Each number is 128 + 24 x the weight over its row's rms, rounded and kept within 0 to 255. Layers, rows and columns count from 0. Numbers have three digits each. The size before them is the row's rms in percent of the matrix's.

# q: layer 6 attention query, 128x160, rms 0.153, rows 78-115, columns 0-79
# k: layer 6 attention key, 128x160, rms 0.148, rows 78-115, columns 0-79
q78 028:108130131107172162109076137120123138136162118127158081129159076135168139104150101127133128144103110109105103156140139124128130086157111166105112124143139143096108156117110097152121115161116108139125085100098107128182145164086156104129117126
k78 031:124085093092166145136111104139137122137103119130109152117087142151140119156096111117165144130123123121136099171102132120164145105168131159117157146106128134128094174122168167129111182096144093163151151145105089134161156143155078133133124086
q79 037:143107154188099126065113177106139155133124106135168108110123139118121126103132116131180123139132094165164105104094116141122114134169102143129104161172143135099106106142127088126104129129118141167075172139125137155148099144110120142147132111
k79 034:105172152176135118118142129138169151118157138130136105129113096068154133129122143112099105171095120200126174132142132143122107109126120154138130133121121097110152139125117134146126138154111115135111097158100094141092134144122150143087116084
q80 036:127123134206120162072097101101157185139172162090155104127112079150145133077135114128113111136133121154107148126139132107144121115155147156149095128129144119077100111148110106113095140123084122133112132093118145122162104087111107136123144087
k80 033:060158172120176131106094169178109155123165152086122101111130153123107160133151107156102139136146132123145144138139111071162143175056105111082121109098108126150137141138155125125158087130131149129155095139148123126147139119123150151138119092
q81 032:144073197166139118139154151136125081094114113113145127162109151119140107104100146116149116143144099153160159105134162165115083170189069152161171150173150116124133131147139104145146130110148151154076107072069147138147125101130125116133105135
k81 037:165153131149126086146129155124117146108107078172154095115101135104119140140119127121097130142106114137122116120087123144103145116132144128150125199190119110107136143121091097131123130173133114117134098125086114102113092097095108176108124104
q82 038:139094145166136136095109124107166154133162109091161097149072117126136182102091112101140110140159082134100119120106125150106122103163107127123123162113140112128150115130109139132096116139098115160096159114084108169186094104134125133111127083
k82 034:107144181124135162151134145161163149131155104110120096134134132135143169137157141135141131163117106152166149162137128088136091138130071112152157109148095137150095122153172130100124140110120141157128128144107164161125124109068146138120145152
q83 038:157083170121092070122120133143144090135133086094142104150158111085150116130115104139120084125127131127151101073067111137110133141188108135114165185151116134123158164160093100168136136148138137170071161158100134142156098115151160109128140124
k83 042:142194116156115126139129115088112140144107124120109091130114144119110122161168168106080095109108137144118163119141136129151116142090156117177150137172071119121119145126112122165145120145127130115126129098129148125137123135086091186117125119
q84 037:114151062092108137147165100128110106101122177194097181088143132131140106173139159172141157115097146122157139098113106105110121104128110129127142084107117099138146134115195152090133114148100152108136160168163147089105122107153141135129139147
k84 038:164141099160140166122117172124097164149121148168078158163156119120138111120134100110168119143138150107122110130123128091093135142140121135116135100085115139119165107096145184130110108140159140111131102125143144086129136127147135130141106148
q85 036:082176108121101157073139112104131177110136176098129125111153142113123127116154151104114160144114167121098149139166107127145155133081146097108159116129094157122118093089149137118146110150120098120159109098158123086113119145135094106108090142
k85 033:077098143139190143124117108178127179126137144082129120118131116147140098134110128105100153121126165139142115051154127130100156119107119116093131122078138098160136103152125129123119125139158168139132124148135129139108139123156093128170142128
q86 053:097203049097111139122122078137124165125116140135141141131142167117104124165149136161112162140108177113114131149146127112145147125110138110144129105096107162108146136061141131114149140092122141090182101153144097116095155121138133137119107126
k86 041:137086127158125122121076127205127142185142156117118155135144125170120147105106093189185155133148137092146136108129118153102139126144091163113139129091179140139141162113153128121099150099127122160132156164134135117137149126168148099153115149
q87 036:154153123144153118134106107116142142093143106141107086115138112156100155113113135140093122106152102133073141125178130156120125116087150132131089135133129155107125125096096153138127124111093094101137098086154073133145155134096052138127127143
k87 032:144091155140149121126110142158142106145150128121163117131140118136153110122145069148165129122168103152115101101097111130150115127136111143104144135088135157137131110152132112098102167092134087155125118120106077132102146125147053115156111113
q88 038:153104178153088091131144126125158124140151097127143114161121136135171112117121131117162100122144107134158104120160147182121107141150146166155122160146106132120135111150099141146124135103148120144096118124139110152162119115121082126161133112
k88 042:099136167165152138104155158086142149072112078112174103111093140145119131137112126118103132117145059148122132116089151147173115135110146111115125115138076113147122151149090078135113102143106098135157109151118100148121113136149090135109092140
q89 039:155068149137073121125099164134124092162121098105152099152144148114156126156171121113149120138143101108181145144114151162119113141160111113140167153137118110128141171163124091136090148148161193140078145151124166165146096118144139139162129096
k89 028:136119116118104130097108127098087137059105128136150135144160150124124120162139124136110098148148113102133147151146142143130096143102094144160097131140091102091126142141125138131130090135156100065113096066073111183098133146126113147140130108
q90 044:130159116112083152090112121128118118089127118112111147140132161158123109142147145138163140138110105128158133133191108132175123139125125134164125116134136181099155115125164145168143126096140160111155112113119138136085133159127068121120134129
k90 044:063078161122133089143134112165121137136112065098136092125147163110132157138123139178113141100143095100187143124130133160153089124133110130116130138122148129122121154176104080133118107081090126129161136164101116137098117137167114106118106138
q91 042:163087161152131145105109184106142152152143087072150111126115130116125122117104130090140108146167051141121119138117145169102110116152115136160142152132136142136139151159073108156106144105103120143091103163125135154143118131118112119132110100
k91 057:140107166109125133148142106112103106061091100117141110109100136119151146141134124150147126148133102137135156153100127141168104108115144117078117146124106095114104165163114052118101096098051111113165136117118080131141126107128124132101090109
q92 046:129077180163136129113162161091152171168136093077161114140124136113138121127123109099111097118166096135099128135091175161079127101150126126148140145114111105135104153164080084137129128121122107149099126171140115149167116116133158134138113087
k92 094:118099158130122116135137103120112117069080108103138110111136136115151157139127131172141134146136085121142147142111133141178105131132130126068103140119113095126115154170119069123110096095059109104169146111119075139111120116134126126110094109
q93 044:092145155170175079152154096126133162131139138115135126128116074118132140121116105126078120129124170133108144156074112094129134136119142120074103113136114111143110129110118144073117136174135102155127148107121102117135100094115180157133154137
k93 050:206163109117112146143127112115074084099106163182106147143101083136134130122169094153154091149106190160098120168112118089124154099141147130065108131132100097131132146130138148096116124147094130107112117098159136116147135116112136158107136116
q94 048:133182076109138110150109093159108092107118172158123148109143096137130137129130125142102138128085185119127143150130082093180127147110132132082133113158150130124132131089171158079106145134127143133141137106112134093077125118142132110115160189
k94 061:165139145121134120151120117120080088094075139138110138124123103140138153130163115201148118147107165152126130167109116117148125123139150127042094135127086088143118159152132104100100106110066118098146124107130104117130116105123130145113117113
q95 051:172133068073104187135102153147111058105107141168095136126155171150099100137156138134167156122109114125156114098177125122145130122151132130150163133121154139103152118142154114159154116095122140103135105136156149111101159164145085096128114127
k95 087:167161078115141144126122144126117123171163149188111158157111108142108109120144124101120112113114186140099120138136117117073162115135140116180165131130148156140138110115120175121144165155174152147091116139134182110157125133130116142148166138
q96 056:122112136155149121095145115116191171141131135063113143139110151166158124154105158111138116106148132159116126124118124137158098104159116110151104097148102158130098112103125158145129112153152149116151109130131102122144092143142170141091135137
k96 077:108136117110132123143150140103136142151156110098087135114117145139121116141109131094098114117125147147099109113145138162133085097127153107119140099155061155106096116085132133115160105130157119135166124158162130109148094155150153147087151115
q97 068:122107196183175133142084137133119135135130147090189127127120112148167133117122111099103133118155092131094085169102149149098110142128132159135120140162161092106141118164130130113107159119090100130120144152089103147130106092118115160137147150
k97 068:150132153192155148130127149097127123130145129079174097104123103149159133141140100068094115117152121150100103182092132149125139151116132164154128128199135124105129117156113127154114160135116095098096151125083144136152114100096159163117156129
q98 069:132166102156123062158139104135123131112095118144132132152126146115138151150120150123080108129098138140096156197128077074169120142129119124133117083131156129119133121147127128134106126173111164109156098093110150129118110131134162123120150128
k98 089:155120110148082108138090099162130095068102129198093125163113156135169156133120154145164134162132109111150143154113121101123112158152106175171109093101130138145137084130143130141099150155127178131102137109105127120109135141136086103117153146
q99 073:103127101096143163128181138115081164172110156112141116078167131152094104116123114127085134128155155126098140150163103129173123110120142086129120128168121134093137147127132158139147110080152094118143100155150140118074156129111121134119114126
k99 060:119122100130121124152128114141081165121093109126148124114141110112108122095093090093107086142117164127094172185123044085135129121120144123123156127144143108119141147169116143168103140169097127103148113084126129135091115130146133138135152163
q100 093:094144142127146136137155097085105165111155129133118106166121131135089083112122148134094129108170125080135152161086093119109169141133148123109146122185152144115147144121104148152146113083146118109123135107064169145160132154146114108115136126
k100 091:088117126135133150146132166153109128142145112170157124160155136113096180086113132143094130160148081140140148129125085110068140145118091117140093151150134071120128106112135146123141127064165121148097148100142157137130121133124095095153114106
q101 096:163124110101127123116127094082134121115107156069095140107090127124143076165139124104133121088127176104105130144113155132174127101139154141121161102154132181138120147131110109143127118162091135080147091164120116118116126151142172142096124167
k101 091:122136129132135137110149105073112157101144160139117092163113121141099070115122143147124133111181109093136153157089103126124170137125146150097145120164157151117142141128101123162117111097135110095105120101074151142150155148143147101117118151
q102 121:178099140165141125111147136107117114126129089139123131110139098070119147100162137143151106153111132134130145132095130110130164167078129118130159135080129141154123175151116098117123169158119124130090114095120186122129193095121133142146103101
k102 121:162111167170117158136104140132101110145099126134178113096151116093134117118158101128125081137146117125129151161109120137137175152080142166138133131117133146123122168169116108154120146127121111101106131131107183156160154112083158155139136158
q103 118:114125088095139084104166110119176144114143121127088166138107120145133179111126174132147169133102139141144111096130119101121089126147119076132142131111131120158128104090133132100133128147147147158127125095145100102074140135171094088127102081
k103 120:154104123138133100125159118104142135122125090145120139123121096090130163090158147123163111148106129134133146127094129097118135163080129076134149139092124135169123147132111112089137165164128127147096111086121146125096182102140112112146086079
q104 142:131121164134101112101091136116104158087111105147092142127143113162140129170136161145107110149137116150121113164159122089116130151171134141113148136166099158170110124136115132121139116137092138145142152146141129129154172161162125165092134151
k104 135:136136169151109095099127123134121129106120098142087134127139120166128122168126165164135108120139100144157132163191106076126146140179145112116120118161115161137083111121137086137125092147117130161148170135123125138146161142155126145112113150
q105 140:137108101099120163141083146109126168125118123136158149139121130082142141108131103111095123157117145134075099118074156160114105134112098173132169138117113121144179159134119191107133159114093136120104103141142147125139126125126132150131139128
k105 134:132108117110109142115079144109110180099109113146122164137136129112149132139127132124092116160133127153084110141111144130108106152143112158129176134163088130177156148135113169115135138128079147119113128155147151132145153154156128165101135141
q106 148:122102112140154147094150130149081140135180135141102131134130132131154112115164088122147155131129126113094120168084117156111104140126141073143112123139128096163124154134132112139098120146126110125098094098117090095108101085148064137133109144
k106 144:120113113141156131080125115161097155141154117129100133138156128120142111090161122101151141119134106135095107184088108150098106150150125110166113117122098115130148165114141118145110108159124114148123080111117104096129083091143047147143120147
q107 152:139121133130116141132161161100136121108151172123126124113084129138128152170132079162104143149108160096118140087152156132165123092085144083073137142162177122176082111167124120119097144118128121078100171134148117126101154144129175123108104126
k107 144:136115121136127150124170156112120138105177165135111126121102134128140140158149059154122146138111161090101140112115146155154114095101146069090125135168169100182088132166125103122084142126123111087093155121141091107083128122154132129119094130
q108 144:104122085143130161131141134077086165147112109132134147147116148088139121102086151136119162127112119106161083139118120122146089119192105119102142171159129098104153130157120081112150113165150121115116187140148129097158153122100123137169118131
k108 143:112115103143128155129152136090098170154119110123129129150117159101136109112089133159123166117118121118142088155129125142158077109186123128106129157162141093101143139148134107103167110157163124138103197127151145111162162135101113143157111149
q109 151:122144104114101114081110140119110102121118105130120162097138098118114149127144148102111109130102128115169119087130127078118147146108086129131134157116097130132152103140106088149100119150100149079135103158124097119124091105135151131146130113
k109 141:112137075107102117097114136116083120119096110146133175109144110105116139123130147105105119131099129105176103108118115076130120138132085122127137165131099128133146098150112078139117112153120145075128127175142105109120103111119139128161117114
q110 150:105111130106097140123120123130132112125127137122134108114132143122091121140118149110095146109145099119107129150124162098099132141153145154103149135110118125135109187131128129115130123146108131175077083111134144086087124132113157118173119098
k110 146:103110125104098146120106127138128096109133147123136098103149145136095104141120157107101141109148124132095109147116171100108143149150141135092148134112133130134106187128113122113126108152106130175106086120122152088076106127116158115170116098
q111 147:139116150131133119148147118096141160169084144128135176152109107131159172124115100117124139121105088105131199121158103126126097124134103143156108126148094139136132101142160154093157136124150126115073147153174102118148166158143098132122137120
k111 147:133115140122126116160139120098146147152075156131143166141117114126146160123111104113112145122112085105114204132147109115109097132137093143139113125145088143146129130141166151086149134128148120128056128149171115109130150152140101127142131112
q112 154:167087168098114149179137159127134140116175112111140075131140150158130137120129160118106099106112178103144130117129137125106122141147111147091110110165165146133138173157126154136116126149149142110159113102142105143172134103085133143142086100
k112 149:172101167099107143182133166118129130114170104102143089124143144157119139110127159118099103117117167099150136119121138120107115151150109137107106110155169142131131175160124156137117119149145150108161112108141102133173136114079135156141081100
q113 148:099070105138162143114076119146129183119101118165148131170147174117150118185158079089159101086114144152145158125192123122086161112133187146081126138163141123139111128097144086146138143131156129103104138099120131149122128109132081090106128117
k113 147:102063113131148146129081122140126184106106113159151121172145183120156120184148094081151089093108155147141162117186128119090158118129177147067115137174151126148113139101146095146137145131155133099112133092135132153122128097116089091101111102
q114 156:150112096130137161104139151116114094153122152102095182140114138089093124111108111108097149091108134118124126129104113137049143124137156174137134141131162082165113144142152117117100114160090130150119154098139119102142106185119151135096132139
k114 150:152115096139138153105129149120106099156128155099098174151116124078102139102117112105100157094118145112121127136119103135043151120137151170136131141138160092168109141131152116113099115161087126133131150098138116110142114191119146145091135124
q115 154:135120147086110122102162128114113135143146118127100111102144118173155104177126129153112098133091114147135113095076185154146126173159131122121102128116146132124145134163124111136148114119138115187105160095137125100130111111124142079107147139
k115 147:140118136081122127111157126118108125137130124138099125101134114162147110171119131142108111129083119140129114102068182149140129170154137130114107132114144127137132137159126114124139111119144113192106167094127123095130114117122146077113146133